python train.py --norm_place="pre" --rope_fraction=1.0 --lr_mult_up=0.681 --final_lr_fraction=0.0
Each number is 500 + 25 x the weight over the matrix's rms, rounded and kept within 0 to 999. Layers, rows and columns count from 0. Numbers have three digits each.

# layer 4 attention value, 576x576, rms 0.0467, rows 179-210, columns 360-431
473503472490492467496490543509501496522491529506489478528487519509527464517521501491454541523487506485531512509463498508497503487481485497504473517505473464493456513531500477497466522490484497465515516470561471475535
498522496450496452525502518503478512490481516497540538490477558507524462471498502557498524513474512484506492506493509481523486499503487532458495483500539509509517514492523488478465475453527473504510500495487497519519
482436490501519553520543523505491526477532564491500485481498562485509477527473511490511474539496502475542510501438395508469514510488517522480519539502490487527502512556487486475466528519510452486504557539482494529533
505540543470520502535505503485494486500479493444466542535490475474504512495490498466492508507490518480490492509474529484497499507508496478516503500473507502506514507507493480482490461435502488499484517467520526493488
529486527533498470538519534507468527488534523474522484510494468478495512493415515464469507538518516510522485493509505493530461454513508499481482510541490505467517478483498479448482465491515530504505537493549485483457
530524493502473497493514511503529467466530472515506489447500495518533563525513485507457527511473477496493524499483515459505504510511470519512513484504493525507485492507478504476474520535498498482509503535515490509513
505485459544527539465498523497554517524533513533490492484512486501506513505507464496524485495495516503465547513500502493539522496495509521507487532497504504540453505517537524517461511491498522489513487509489511492509
489527479492542515499529489497492531488476477511476469469480475496497492478469490490482491471534535489484509466467518499501515485492489490478495505478498494499547537464473457520498501478501501482490501479502459501510
465524442434487458511491509513482532497580512509547516483528463513504528474530503485482452497485516472512492531471508483497507522586497528493561478466510529486498504503521549517525497509461476526514483546487519511512
490517533475486513505456466516575493466502502549472485524510459491494504524479542471510502472469528493517521500494522501448474489511474491487460506493499522483505488456503508503428471536484499508498496475493502452482
521501532521477491512541491528530471485504545472524441522507491466498446532481463503481454553512537473476559490507491492507485478502453457503488509503512484509504500466470458547509489489508507513512497510498468500498
486502496507522490535540505483515517490480520477507529506486511511514499520507487532512508497498477501484498488481510436454480524504499500496501489481507483515495497525522506479518507533495481532476483511482500495519
469488535519471498486496467511474499529486530511535479501519429512499511506491503486467546515531515496531492468495493517522498504465488492453528496536504546509483505450475500497479485475531496514492485457501510471435
484487508535526500505450499490483537497533575492500455442565476543518532504531452503528505495500470546490522490477509451512503500476474482462499523509473463522501496479505488533496490494544492504496487531503509496488
469519472502496490482479508515478489501502481522530461490492497508506499487474501477471481523517521503491520514420506540471506515503491511478491488470513500504528532530483495531512509495531537455533495480518561504499
465513539482477517536493499495510515487516527533509508491474494493530531509477495496517535458490518508536481477473520496475487456491482454539511462539510475496497473495464540538566517479556476514486512500532492512521
520515496497456453559472470494502409508504532517488524544463537543499500463443489516498503481437471521465476509527516510453493492442506471515481514493558465499491544503493515518458556541435457480533518491544475444497
480454512502505523468500442565491460542505551535491467483504470503472501482549498492467488468542481517511506467480442525498482590468471521425528476491501476481493541503499519507494484501469510496480512483469510493537
461487470505495517478461521511506526569484500498519513487480507480519474503560483470473564489472516499491480504530520502465487496518496489531516518526561490457494480526530500508458504511526530509512478518494488475511
533519504521500495472561524444517531513456491470480562524523470488496448514503514493496537488497527473490495498491475535492502534508461481507476469492448483501529514519484495483507502506496526514484511498498495467537
468535509532488513467509506511487486496499459496514488498487446476529502517509464508509489488490496521515502499507497459514464539524451511509488459507521474491490531507461512486479527508502500469503503503505502513441
526482522563480532503493490498514505522509515502512489550480492502502529515468511498484440517511568526516476495438526509544514494476503471505477520488527481520491485499471496507480526509453529493500522468494501480469
511522533529502480465491497498461478489528494506507526500505483464487478517487474458460548517481514499479483465489479502535523507474529500481523493503484498482481480502448514503466515512477517517526479538496500510467
449523475509492476540473527486499512482507481531501490503483448491487509514465470531509518460571484481467536497477490521452538582458493484526506441563494522487487517499514466496547513539501540500499494477481497485485
535482477503516508461500458515470464473455509485539482547478527511478524483492523485498555485484486472471524506527508534528528541490518517573508496498516510493488545506549463552461505490487530497491506463470474483488
533497511500439537487518484511503484532567531489457511490499531491521495515482477503453512501461494496481491478464499503540500479521540505493471474492452508499447481500513517502482504517500481480506491484489529511538
479471508532458492496492498543482522496470534503465502508502475543461526484481479467510537472500519501481481487481513463527493452497490490525512457508494491514539516482526481467544459516471516512512483496499480502533
523509523478484485532494483495483478472535485501454494569502518486505504484492500521531479545495512503505510537479501563510485521451521463496489518498470487522507548487457499515498532498532475534491505548497474502448
515513492509478494489471505499530477501497555561541545469515508497526470536486524516487495482461480511498518524484502515523506484505492494509469525475550543523484503511484498431484503488512486508512489487489537499465
539484497518466481576526490491527483510482503525503497459493497494520506530465506491510509489522506489528492514495532515485501519475515509553503525525488505509532446528501479477505478473458502501478507493527494533474
512495483528523507529485485447493498425533527560484506488506525521501438529496487506491468488489492507469504480504531550477563458535413506518447501524500499491474497506492494508462499544536480492478492548500501513471
480477492505487541424472502513473452507474479521516483476530511489494505559469522532452498468480528489527522530534508482556505555498515518531542508459442513518473489495491501494485460548441471476531471514488548505488
# layer 4 attention output (transposed), 576x576, rms 0.0464, rows 179-210, columns 360-431
491507545527476530472514510505528519530519463528487514525508502431494504505483528459472495509519495502515502513505476506560506506505521476535504511561466503492470495504523538520495489492523500505507484490498512462482
513485440491493522516505533522509509554472481469483517500524512470500487494530489450505535490500494475504516479507488498521477492539520490505521559475507485538492495488479461510520507457495521483581481517527510531473
499508469511529481471488458528497475472513511467503474454526514555504513505493494468510483495491499514481534535513464433499530527466497524512521468499529472487492484481568471429534519547451550467468505516540502527480
502486493485487503503505492494485515491527533464495523497507483487490488468496493490503503494499528499478481505505479507494518509489476503491484496509502487508501507508522533511508492493505474520479512499496492501491
485460504511505476489515533479475472507505521449502517497473504488483490529499532495492469507503508497514492485508468498516505484524529469545546502467503472477521506511492475483540493469478504479515489505498546494499
483496508476533503480556512514494495483514475556492453487518515497526499568466478500476534493478505500481542482545477518530476512502487510513499453513552534504495513496465527514464497509457500489536437480490504501556
498530497512474485519524520516460502485516497478468512526479468521536516484489477503484504518521489545450518506477515492524484496452523476519498492485469520506472490481495493495526463496513481511413534487465501516506
490481501464493531485475477514520523491488505449504484525506538587489488485507489468513480508478480503524510478504503522494492485569509487483508525478490519470484517494492489528498514512499486522501532550496494513446
505501518504463486513479454503509474473519449485520476506516474501494522531521523480524501520510512509496487551536471455477479519530527479563479494514535518497477531472510488487492485520469464549499503520500465509535
510505499497487474533524494498496476471461535456475453513507501462484521544527522550489514513569517491522509498538534524493521523499524478498506495485514518535505486484451502502514485494509479529538521500486506514514
487511542494441518503478500521484486483490566463526478492509518527475485494479525525429463496507513466499527521520483482499526505485519480519482484491503522543528488511506546498488470536531488460519498546521496490539
503500502519503506506533539482499513477499516480470512493523490499485519529480501511487495496518506581486472502498506476471476501485492526494488500472494478483498493507507529500466528518506499520481485484492552465508
525505464466476478530506501458476509521537509490556508513485486510399515516479493499508492504466473489495511501464490514457499435534512514489523470471499538510514486484469518480516494496480482483531554521507555532514
479483505532507481510490510488468538525503583477487501480561510565527550482503460497527476468477450515455505493477510504493492486487479484476480499509489501493501495469496452520460496499549513508478491526538527483483
474512467503525489516462512486550505518518516508486482496496476531486494544499508514486488521520529530496482512503516475468524525516523484470494499510486504517555538518506524518504497491509527482543517454474463467475
478516525486489530524470473510501506480493510543519487500479478481472523498468511504522522482501533513516466516476534508481503433482511474551511495531515468473501484513456527533535523477527468512520524533552481518508
528494497471463457537460496533489431550504519488495516548464560543541480479440493514485501509452455523492492499520491489476489475432506463522478493504524456526498535495482505511466571516448480484514507471553496473489
475479490527498518480497404583501448539517551535498461486509455516478509483552508513469469508552499537508495498492475546517475582502505545432505494514520487488497535521499542498500479517467499497498482484484492476534
461508493496514523511477516483507548566487494473527503490476490506509466510556511460509555491488523500484445491519501537482499478520485479551542531522535506470519462499536510490453477464529568509514528538500497507504
504491479508540508481483506515574501507482510504475507505518469546424455529514501517499488527530499553507485524522503444520514540511505488486467502508472462487528531543497531487526494489482489502555529499484436500529
470505489523508511485487488515493529506522439504508500476463447495504500523529484491515468473485509484524525498497506446510456515523450518511474464494545487514475561481449484509475570514497482484488496516502523499445
516479490552491510507515476493518503505496502491500475544495482481478527478460479529501454521535537545512457492482502472527504488501488481496449538491497465523527456517486487499503532511472510478519511481484508453475
499529531505460485483517509540493457475516517519518528516465504468505464502484489481432538501491527480472507482475476528524466510490468524500510509484456542477492474521468516474470541532455502510497459552524522534488
433542469496484492525430534476502519463496450536516492527487490493478527512453473529505527486574486482467545510481499509468534574481493493501505452538489524460522489490499440483556510517516514493469504493450459476499
528508497520530517496460475516475509511483517502505497523481494496449511468476532498504559506505493528474507495506525508543518549493532492560523491475529473457505554501551457531449531499504534490532502466453443494483
532455489514496526517544476492502490518522512477478538525516535481476486500493495531474488480436486487439495505491513483495527476535538527481471504478476531459472524495509465490487502516490444486522490478498493470530
472475500509491476503506485534494516495481518500468529513497466550466478504494519454515511486506513512493480490507520487536467461506505493529532472500495495503530512495533505499555445502474536521458517513517477514528
500492502479508465518505512507498511483511505496470494545496521461466509529503497490510464549496518508505500505496496541523489520462514458505509500506478441515526513518451509491528557470515518522499520534498509545448
469486484512523500519463542476581473523510542512502513480510474522464469517472533520497490516491493539505491522512527473494523494491513519475456530506459472525488511489480511490483483470481512503580537493484431490490
549480517522464520568544545484522488532471512538530509475511522495508507520462520505500487464527534482541494518527502507506505529480517495536508500535480513493534443509448477481497495488445490509482526494524472518481
511529538542492484530495487450522514440548529537495535494497508507482443504497505503508465504507485510472499495476512543501531457524491491518458511518502502487474521507508515504452495500556493499489532502507514496465
492457502504480529426470499524500452508493523479502502470542507494503517534468506551466500459503523494531510531503501475546502553504467513524532501465437488530486498503510473528521433531443469483546457499479518502498
# layer 4 attention query, 576x576, rms 0.0469, rows 192-255, columns 360-431
504502505498489500499506493501503503500497497495500497487490495500505505498496499499508504505506496497497496507505502502510500507510506510496494506505510494496503498492499505496500504503503498502496508499502497501498
504509500499495494500504494499512504492504497498504506490504504501510506499492492502512498503503498494500501500509499497501506508499495504496500500491510488500500504501498496495507510512495484506492512499504504503493
503509496501494500494506502502494497501504492500498502494493517503502503502503494505498491491507509501498504502498493499509501500510501499499488497494511505503498505499504502499498506511495492497503520498500490513498
508502505499493501501500489504505501490497492493496505498502511503507500493500493499512494491498503497495500494503498507527496506498501504500504496496506491508504498509500498498504512510497492506484517513501508497501
495498494498495497500509490500500498505513491497502506495493506502500506507499504497505498500490499496491498494505489502500508499498498506497497504499495503496501503492493494496497497507481495498502509504504491502511
506495501490492508509501494504512506489499512505501502498503502500493505487498506494495503498502503497509502507492496497508500503504500495500512505494505493513494492500505508505505501505503504498501511504495509504494
512490498493510506510503483504513506498502502501502496494512501515497500487506483501506495497506500501493496497493508506496502491504500496497505498501492496505508501503500492495503504506494499496491509508502508505495
507504498494505492501500494505505505497503498506497492505498489484487496505492497496502503503498493496503514510489494494496500489496502495499500493500485504496501485505509504499492501501506509493507493496501501498500
493497513493489498494497495494505504498498495496496499500495508506497500497502503501506494493513503494503487494493497496501501514502490504504490501490504499497504499499492490496505506504495486504497501509506498487502
502484512491510515507484497497516507499509507502486506496504502502490484491512490512501503486507496520497498487488507492501490504507493497497512498491507487511489497513494497498500496502504495500499493500493496490500
494518508502480499503504502492484486504504501491509498498491512488502510498499502493497495505491502487501507495515500503510496500489501499500490504511507506499489502481497494496492508507495506499500501489499496506505
477504503496512502514492495501510504495490517495512501479493495511491489499500500496500495488501496508489504492506496502508501505515494502494496491504506496496495507498497497503518499499510495508504502508495497497497
496490512502508508507490482496520518504507492497497498481513502511484489491510485507512493493519509524484496492498496490506497487505494506504501501486501499503497498506508484478504489504509490504490494502494499492512
490496493487504505500499497486504507495500496505485509473512502500494494494503499483505509497498485504493513496499507503508496494498492507498500502507496508490514497500501494504493484491505502495499492499490509495512
505521502504486515505495511494493503491496495506515502501497508493506507503510506494495508494502499495497503484509501511490506501495497513498509501509497510500487500500488504502490508504500505502497498514488508502498
507498516501497512501486501494485499505497504497499510508511496513509495491503490509510489491517519537494491487490504498517505510495492514513497493500498485497493510527498492483511490504520479512492510516496492499486
501501504495507502500508503498515487491481508488503487493500504497489500497497493501512500500491489503497511501498502506506505524500506494498501485508488483512499503494501499493501514515498503499510499496507496494490
491499489506490501489511503499485480487485497489499481515497487481502480510509464510497506501496499482504503505527499519478508503502489501497514519519505508504513491497513506496501498517491499501501511471493527495502
503497489483485493507515505511486493508483497504499471507504510476493530535509529482496497500489485476515512504501498512518512509497500482495500488499503505491506495496495511507489509503502502499494491514499508508501
511465492506495486509525505506470518503483502482509534514509501496484503498475512491487490516483480502506495505503499501492515485534469504512516527490506510502520521507500489492489509491499519494507506475508482504529
494526487507505494500508501516523501506498500505502510512494509499482489499494501509483514482509491468510489505500482484497497487495503485506512492494513513471509504501488516503508500486478521497480526503511519497506
533488531498461494501491511497488515517513496519517483527491522502520475519511497505526512491503519498521496459524494515512501496492505493520485499506511504495445508492521481467489490520508512482475487487515550503465
512500480511474498527505495475496499486514481501471516520485490491475471514485498524514501501504484510504519504530488494476475499504491551511543493489516487496515494514497499529496482469517478493488495502506510506471
530504516446478483524489495518513565505555498564496537494497520500482553512478589457465492544510502480505491500500507465555530515513493472511478471483510513509469517514494460525471502463471555486497457507505472504533
479559512509507518496519493507582498491522529430531375472558495458529448562528515482570586452394491488531533451560551502480528513503511508502471507532545468494529498422471567539521527493453511444484458484489533473495
517531478527493580525491520459473471533527544481456521494548490522508464498531463573505514449534533511504469488515541479467464437506538474477479504480527468522542493478505510510449482457541466463504524497555518479491
516413493550472447483476493523491527520513534510538528474491484500500495550483498531517422505475507505540436495467470484480529403545463535571535505480541541498525476492509488444475455520504533580514497449491481521501
457531554443536460492559498588497490466449460487532532486543437503497458431461564506492421516523498486450544525507526512399540483526505512505467462474504470523497522500503554519461462542512462470502485479512493451443
513509475492556471563467530483496489466502495496503475471424492465529516508512568527475446478504597445512482467509495502491494505483566496507389412473552456516409479491512431507449533458433577528506517477580518501514
512478466581447512455538475480532594515485527497531486524448409479493513516566516482506480565519540514507456551559421419566521524516532530517413555545500522544481485478493506481470463557511515529516540437522521486477
618461493525464470449518476441544531534548482554491473512516438513459486498519490444507455540412516533482498554492577493593577527549494481468475472520530524483540520492479549542556504411495546498491473489448496481447
490522481420468572401501492449486439506489465466464469526470485492532473525522570458504446576554510453530540516488457543474467588539506515515500498569445530492505526444479452515486528481542495546501473452440509483488
502498492487486494497504495498496499501506508486505503510507498497505509503502503505510495498505502495505500488505511494515508499515496508493495506496516500498498500501507492503501503515497497500484520502492503493504
503496502504498502501498502499500488504501513502498507505510499494501503507511499499499495495499505499508505502506505499494499499502501501504507499501492506505502506495510496501503505501499504502498499499498511503492
509502488496505497498497497493503512501492501497492507491499496496506497503496496514500499494495498495498493501488506493502494501490497487499500504497498498492493500497509499500502504499512486504489508492498500494497
511505487496498503498490509494498497507487505507495496503500493494489499500496500503496495500498500499504492502494500496493489491500500494493511497497482503498494499500510493504492500491502516500502498493498497506497
502501502497499508494512491497503508493516491492506486491505505507509498489501494503510506489500501496506502505500502500509491504510497501506499504496509495504494495504492497502506503499496493503491506520499510494501
496502497511500507499496508498506499496490507506503496501507484492491497499493502507496506496498504505514511504496501493497494500496500496498506498500491498502493499507504516505502494493505507494504496501494505503500
514496494501514505497497504496505493500495502507500502506508494506482490503493510497506503513493496499508496506483504496491493492497507496492496495504487498500496490498499507506496494500504517500511486504498503505502
506511505509489490497511506501487500509497497495511506511500508506504504501496505496503505505497500489503504503513494507506497496497503505499506502507509502500505500488499508500493496494487510504504502508504494502507
503489499499504508505498500503517493499493507513504497482510490500497494491509500510510502482507494507506508495491511504493502491504514496502501501500497492505495501506496497507504503495519499506501500496489503495504
500499492503499503505502504500503495505498504511497507505502487498494498500506504497485502497488489497520511505501506506496494495504502489494501502502487499516495492495501503510489499503502523495507500489498501506507
496495503501491504507491494495494509497496494496511504504490491500511500499504488503506493497523501501478493493507509495503501499497502500499490501499509500491496498508490496494508502508506480503491503507492509489496
499484502492516498507502493507523497505502507504492506483498493512490498502494508502517496495507491511497495500495517491507507495499512492484493496496499494506492503507489505498515496491511502504497501499501503497489
496499484505504497499507508497512489500493494507490494502491500499500509501484502499492505511492483480510499508495496506499498500497501492496506511492497511498512489497497499512492502494489517488507497493499492501512
508495496500484506504517496503510507495482502507506496507493481472495507519495502501488496502494487467518496516507494509501492502508501485507507502502507513496500498489489512523496511475497526484499497498503503497509
502491508489510496515501482508518514499486513495501502477504491501483491509506506506499508486504490506501500498512509491497506499513500494497506488510501480501494498508514495509511503502510506515505506501491497506510
493492503509502509499488491487518496496529494507488507476504499498494485502510491488514521491514495525490495507502509497499503493503506502489482503517509494511504498503508499496510478503494497493506491502478484484509
492484508484503496474479502492493479492495496483512491494506499504522515483527501487507498515498524532489496507506504502503515492490507484500483505504512500499520492495505497477502486526496492512506495513486488495501
486498484504520501496514519496496496504477510492501498507482490532513497488492491530497483490500510498514503507482501505491483496498490487492507507478498496505520497496479507490512492510488466513499514530504501515502
504494516538485517492471493485488492513512521482503520505506498496508455500508468517514489469515513529498491466514487496488501500484511530497492489511507475503481509511499503477499488538512481501498499494495500487460
503510505514484527494493526494497489508511513494481496501536504502508490519515492513512520475486498488511513476496531502497485505490521484497493494495511464499517495473481499509482502499497495485484520480536519495499
504498496523498498504522521508493505493465495527491520517489531509500514492482505517464476504483520475493500502469487530488500509510479474510497487475487508505489502505475491513480512499499499511480488493509530517494
496511531522480494518488505488499498511527505505501514525476502468497492498507494497506530484517491513499485475515497496503506475526494522512502502500517507507488496501526492496501502489510513489493501497489505505484
516517488528445490519518475461499510481500469474490482505508522496499434514428443503509494507471488500546504500511449505496461524492492546504545524521482463496483519529486475493513497507514457491520487481519517480451
478506504516514499447485515519508407527451495486545480480539511479518519516550436510491506458515478458511513504530486507514517491484532450452506491521472547526496493500507532475524511558497517529532535491481518477498
469525481540475497490513470489546502516532537520511467483481497513533485530508518520524505478498543497544448494515472501508472495452543495483457468560483475473465498481483532470488527542434519483485476517510507456488
486542527461499465483453480570553458481482497520455401492519472494531553527574422440491501488447499459496558477505545520511505561467512469452503487503445520523475451468483559442538449516511514557521500510473516538467
536472532509467417502531507492473559491515513450554503542560526542509505459475456494509592518434494501503588485544519557525512537522520527494515510482463523500499567504502492537462508446504501430490485421531486514489
475526493534521465548515516519527537493496460523492541499511481551513440541430478474516474487492522483475509545490572451466488470544521482507469541507456491584537471418461478503488538510476497548540530436474492514522
543505494543508506504523532521514541505434525545495490493467504477477496448549526527542518502528490507520448510536440536489560532471513538451457473492522456500494475450514559472589477441456460494491524511452516513575
413554502494504500506474499533489546514501510483463533517441501458512542463462425431560419466507510514562447471487472491500367486542517479504591521533490461502525423583542484511494469351477581447507519555576505472478
502599455456441417500509546441506365519507537517548446447491563502466486507466473442518445462462379489498531505511527532513520401506506527499500488547513473473490514480454442468520469527469502516482487454567508473503
491491489442506420570503527510509497539435458491485497516517452471474474562406524490484472503488562545526559472518463483499488443535579470503453545456575488527494527475485574479554442536482549473471501491452511526587
# layer 4 attention key, 576x576, rms 0.0466, rows 192-255, columns 360-431
503491499490494494503497504499498501494499499510494507501498506501488503515506499497500492500508492512500502511518508496501509503500506502504499509497502486497505497494496495500505500504492494511507525509501489503499
500494510499499493490501505496507502490506492503498501496502504508486501514508500505502494497508497514503507512515496491495507499495506495504496509502497486498506500497498495490510510500492488504511512517499480507507
495495499504484491502497505491504499502504501508485511495506506503490495510503500509495496498501503515504509504512491488498499496504500491500507505503505487501502497506490502489500503499496485498512524507491484511509
502498502499497500507501495506500502499494505490509502490497496507502494490507495498498500497501506508496493502502489505502495502494506493500505503501492501499498505500499506495500503510497492503501486512506497501505
493495503493485491493509515502509504487511502511484505504513506499487507511504496503497499505508488507498511508515490500500505498502507497500501515499503484500496492501490492497496505497490487510499530513507487509511
505491494498505500506499482497497491504498495496507500497500506503497498486501495500501507490502504498510506492491499501495497493508496502506498491495495510495501509500500505504498498502513503499503482494496512499494
500505499505502508509488490499498491502491496494507501504496503500510495486500497506502500492496513491501489501502502497496498495504498505499505494500493515491503502500500500502504498503509500498501480494498511499500
500510504500509503504497497505496503497496505500497495491499502496513502487497503496499509499498501487494495489495497500498501493500487504496494491495492509502494498506504499510497494499513513488494491488498516493493
499497504502492499505499507499499504505501498488497503496490497498498499492496504510504496497495507495503508502508502503506498495498496499505507496493493497494510501503501498496507503495499487504497496506492506498495
498508503504502512499492491498490497501482504489505502492497500501514496483493500501496505509484513478504492489482498503504494496505485507497500477494496514496502506502495505516491489500515511491495472482485523483490
499488515490485495496499504495513496497509504499498500498498500491481498518510483500503487497513486523509517506521506483505509513505502501500507521508498486499503501488494498483499509499481480511508515515505470503507
504500501495509498501492497501493503499484498511517491498507504507505497492488500503499497500491493497493496506496493498501494497499499516516497484508494511505498500513507503515499497500504503506514488500494509494503
507510501502508506506502493492491502512501506497508503502503504494504493478497506501522507500493522482503495491490502508494490481505493501504496488493493516497499511502518507514495486496520516489486475492494524481499
502506501505503513507501497492507501496503487502501496492507506495495490499502500495507499496506505498497490500504505507496497498499502503494492513501498503505495500513514507501504487501506497486498489498497493487496
498498504516498499490504496503485491503486486499505501506498497515501493492488500518503490502488510505495508515509499493498495500495518502523507501513484510502502505500502497497501497498497490511506498517489520504503
497499509499519500505499490485474507509492517498510514507498502520499495488496504507507495514486506501514494494470497495507499493516508487504497479490489502487493514495508505514509505505516520486498481500484502484490
500504498502518504512502508505510507504493512489491505487505507505496492501496492495487505498491511512494487500503523485514501504505496510505486491517496503500502496499492490505513501498497510486514493497504524497491
491489478496478491493496513500516501498509508500510481489510503499502516509487504488501495492513503493495505499513516499496495511497508505501481501518510490472505503516511501473496497504499508500537514499503506499497
498491489520505496478517479503502483499499486501489501515507506478490515508486496499496492519484494501501518530501493494499487495498509486484510496491496499504500493502473502512489496498484496494460504503481528499518
500510506502503504491499529481512515513501495523514493489502497487504516489499495500511506495507503521499511506509469487488522503509492477499493517517515452469513509508499502520503509500486495504507525479495473536506
511490501500480481488475512501514485489495507512491495497517505458482495541521506465496487502532485511505530489522500493483519520505504495497494516523499463497500494500520503460508487500472484514504512528522457504519
516503508517501500487506485485501496495489475489504493497498507496501488482504514495499501526490520498494500492499493498503482481498500504507500517502499509510508501505500504506509499508494489498472485498478505482487
513508508492502512488530488531487494494493466507496486526496485467481525503507510507507511510499486430483504501488490505499514477472496500476525520456497486558509474477483497533481491493494506511405494507496480516536
501517511497499490530559481527525495507507488488451488488520493519469501523500466528479508534475531574505529537530498473509480478541464475506490501501490515476513491466483494539495497491473469509415454516468545538521
503530529505490516477507488503518509529532468468471439487542489489491540455455477481516494487498550451445517505488507465482466475476504501481477515479524502463548496496490518584523500499501470502489521526449539552535
470559491502506551506515518476481490505498519545486519447532507527537519467507509499464499490493484628513470518469436501504545526515481474531468547555486403426481499519492492590501492498507525501550484494552481523536
553456526517492493485436474502470492490465498506465493494448510430495536570522547499493508555491478608560525519508486518503474483460501507498552518509542588547538491500477501501435525447497508543491545525510476481511
531497535536497495490556540543501482480507511456526571466532417556540415476462549477518565496503549401502513486525518473506491490492511512500456513429554471433610479532515490558537470511528542455447459530478494467471
520490467479500448486444469507484538509503506500486490488509488521627545548506552412538521511566460488411494410557534481508474445489490535541491526566487489436459488526513449500510489507506509502502518489570567540519
494524557521510526508483487449588496498520459445530527528471496553566409498488542473471526470547507549430527492586523518498572513504486489473506560644533480576506512487490563438475483490494477555524603474510502568517
521429472480508534450491464462440526607449443588505391479523478519447473403516506562501504523477533549492508528494537479529456455526507585465512478596528523434528496418467544574539512482487479490421587559490553519501
440463394476473510488510524570581432455546533419487491500457544552650504558569549543438459525480510343565459496544465440567446564468468561538454461641513590489478519471515465522533492501524493598509465555447507512500
504497502493488494502501501496503500494502502494506501495502496503498498504501503503506501489510503503502504504510508500499503504498502504497494513505503498492504498501500502490500505503509500496509496508501496495500
497501493506505501502500497499499495501497501488501498499497489494512497485495500495500502492499506492506494494489500500495494505508496504494500498501498510499489500501508509503498498502514513495494478501499514495494
500493500501497508502503490495500500507501500493496504501496490500505503493499491499507505498500508502505493502496500502497496498504495494494498494497495508501498504493501505497501496497503505499503481502503499503499
501503500510504508507495491493492491507498505489512491498495501497507499483495504500500505496493507486503488487489499501497496490510497500501502487495490521494492507495501503502498494498510511496499474487502515494490
501494507499491497495496500495498498497504504503506494489497489505495487499500496495506497494502497512500497509507497500502494507501500497496505509504502496500501501496498497490500502501498494509505499510498494496492
496510494502504504503492504503498491502493506492509491501500507494514497488500502505503513497489514475499498494486498508504487499500484502506501479496492522498501504505506504513501497502515515494492479480495522501488
503505499508507508505498489502494495502497499496497503500500510496504509485489507501505506498496507478512484499484504504504503497498492507495502486494502516501495499503501501505508495496512518497496481484498519501501
506499502499492494490503516500505505499506505505493502497513499497498502513507500502498494505513497510497502498512498498502509508496512499502497515503505488496500493497494496493501504499490495508503533512509479504511
494510490505510513504496493505495489510493490491519499486500504489521497475500502504503515496489502485497493498482501508500497485499490505499500481499495517512496496504502507511497483500515507488498470473494536486494
507510503491504501505496495493497502506502510496496495504496502493506496491500504504506510499493504489503493491495508508494491495495494497501496500494498506496498502504510499506495498499503506493496496493507513495493
492502494498500502500499494497493492502496490504514502497502498510502504502496497510492500505498500499496507503501496499497507496498508502505500499507507499502501506503499493491503498505492494498498490503496497488495
511524499500510508499494493497503498497499502501504499488505499489511492495498490483504513484490492487482487498489487506490502490500488521494500505506509520505500500501503502501500486510503511490504485487501521499497
501497507496494503507494503499501499500513497503498500508501501492508500504506491498506500497504494507500505502512485498497507496497492499494504515492510500505508487500504488495503502508488500502500518504507485514510
496490492503503497493501501512511495503502482500500501495510489482504494498501501491493494495510497499496506512517503514495498507485509502513505508519496501517500493510513509496500496500488495507502487510514503511497
481517493501515507509500486524504504494493510496496498493500491503519492482496496495497515489486515473499489500492505509490487489494484507498494479493490525513504499502506509529497492502511516483496476481490541497496
498505505496517516516506496515477500505502506498504500497500499507504498501505503502498507494503514504498497484492498511503497503497497504503496488501500500504489503507509492506507496493507517493491492495493507497494
512484511499492505493502505487516504502495504496498501504496500492489502496505498491502507502513504508497500480497492494497488510505502502492496501483491482500508504509493499480499512504501508493512512506497464484489
494495508504511505482490517487507500503499503504511507510497515502515496485495500518509479491498492494500511506483496500502499502487523507509488514506514520522514491503498505513508499490498480502519526509501490490510
495507502496513499496484491485479491505493522501506523489505501529509498495492512511499493490488505532519500487493497497508507495497513503507495476502507494485488515521507498505506498499513515493529479500497524491489
481531484502490517507505481502502489496516491501494506502511503504513501485491480500495476482491491489499496502487505506507505492492501495500485508508500465497477491502487490485493495506525491484511484507522518507507
483516482511501499501509477507486492490500492492504489511511492506507515490474486511481491522469497487494485506482484496502502493492497468501493496500497520497484474497491504533496489491493517499484498495519524506515
497512495483485497508494488502491500505509529507524513498503485518519510521485505480530508511492504477516496486505508489517515501505484477497488466490505476464489511490506487436490489506505504509497485505492529516497
486517499493514496502497513490499493506512516507513495461515524534496492496485480496489481495493513566505504510504508480503498517530501511527489497549507506456502503509508497509514507491494499500559517499504530490488
528489467511473505501524489513527491497481477480492486514512483460488514525521506487485533545503499473496507505549515484517500478521485474459505493495478472510513511505486488471487497526484497496427492509482487513497
481536515526502475461501422481525487503526505456475502519523530502541492498478497503513488474472503519508488467486469509506480491479506478502469502487524405486477506511474475489496500496477465504455390520491603530505
519507467494430523530479516548511507488490494531466490525517459506480521486493484516486471497519482449505504513469528457489420511438520581511505527429498545536437482501496479455495493499571495511589481557546524482507
520479528470519421502482481479489543548484513607492517497496485533524527520547482500501507485511470436463512459541494456488557485490495443493523519470613521406510525517521504526473493435499511512456492465524506567485
537524484503550517574527479519465550491504437510505503519527508488444517496530536464514514548472568476463473479464506504532483535504502508516460521576473466518570506460486499529510518473525475503521447480582421456505
517519511492486517555532532485543520449442524475534498470453458529548502504454477530509515571478510451506570500500452468476513519479478555474467515457509423436543526469507520579466462468492500495433577485479468542550
471558493491489504514437489500443537491491507470533514524450484427483472490480519530526457517485566506512468466539498514459483462540512499518507437544488485545517463482492493411502495457498521500482600503565533406465
520473436483456513499473548472441463560482558453482450476494502533444484497448470506549491437479429510510479467519495521488502471535502475501497475496477386476465511509510492533547513508496546491446475523599565514498
591550556476508530495450441488550480539568499425539485487503501436468542522479624495572456544513514565552586450447481507506499470559502505515413527480519536512594539522511522501533520476467485560356473525402569486533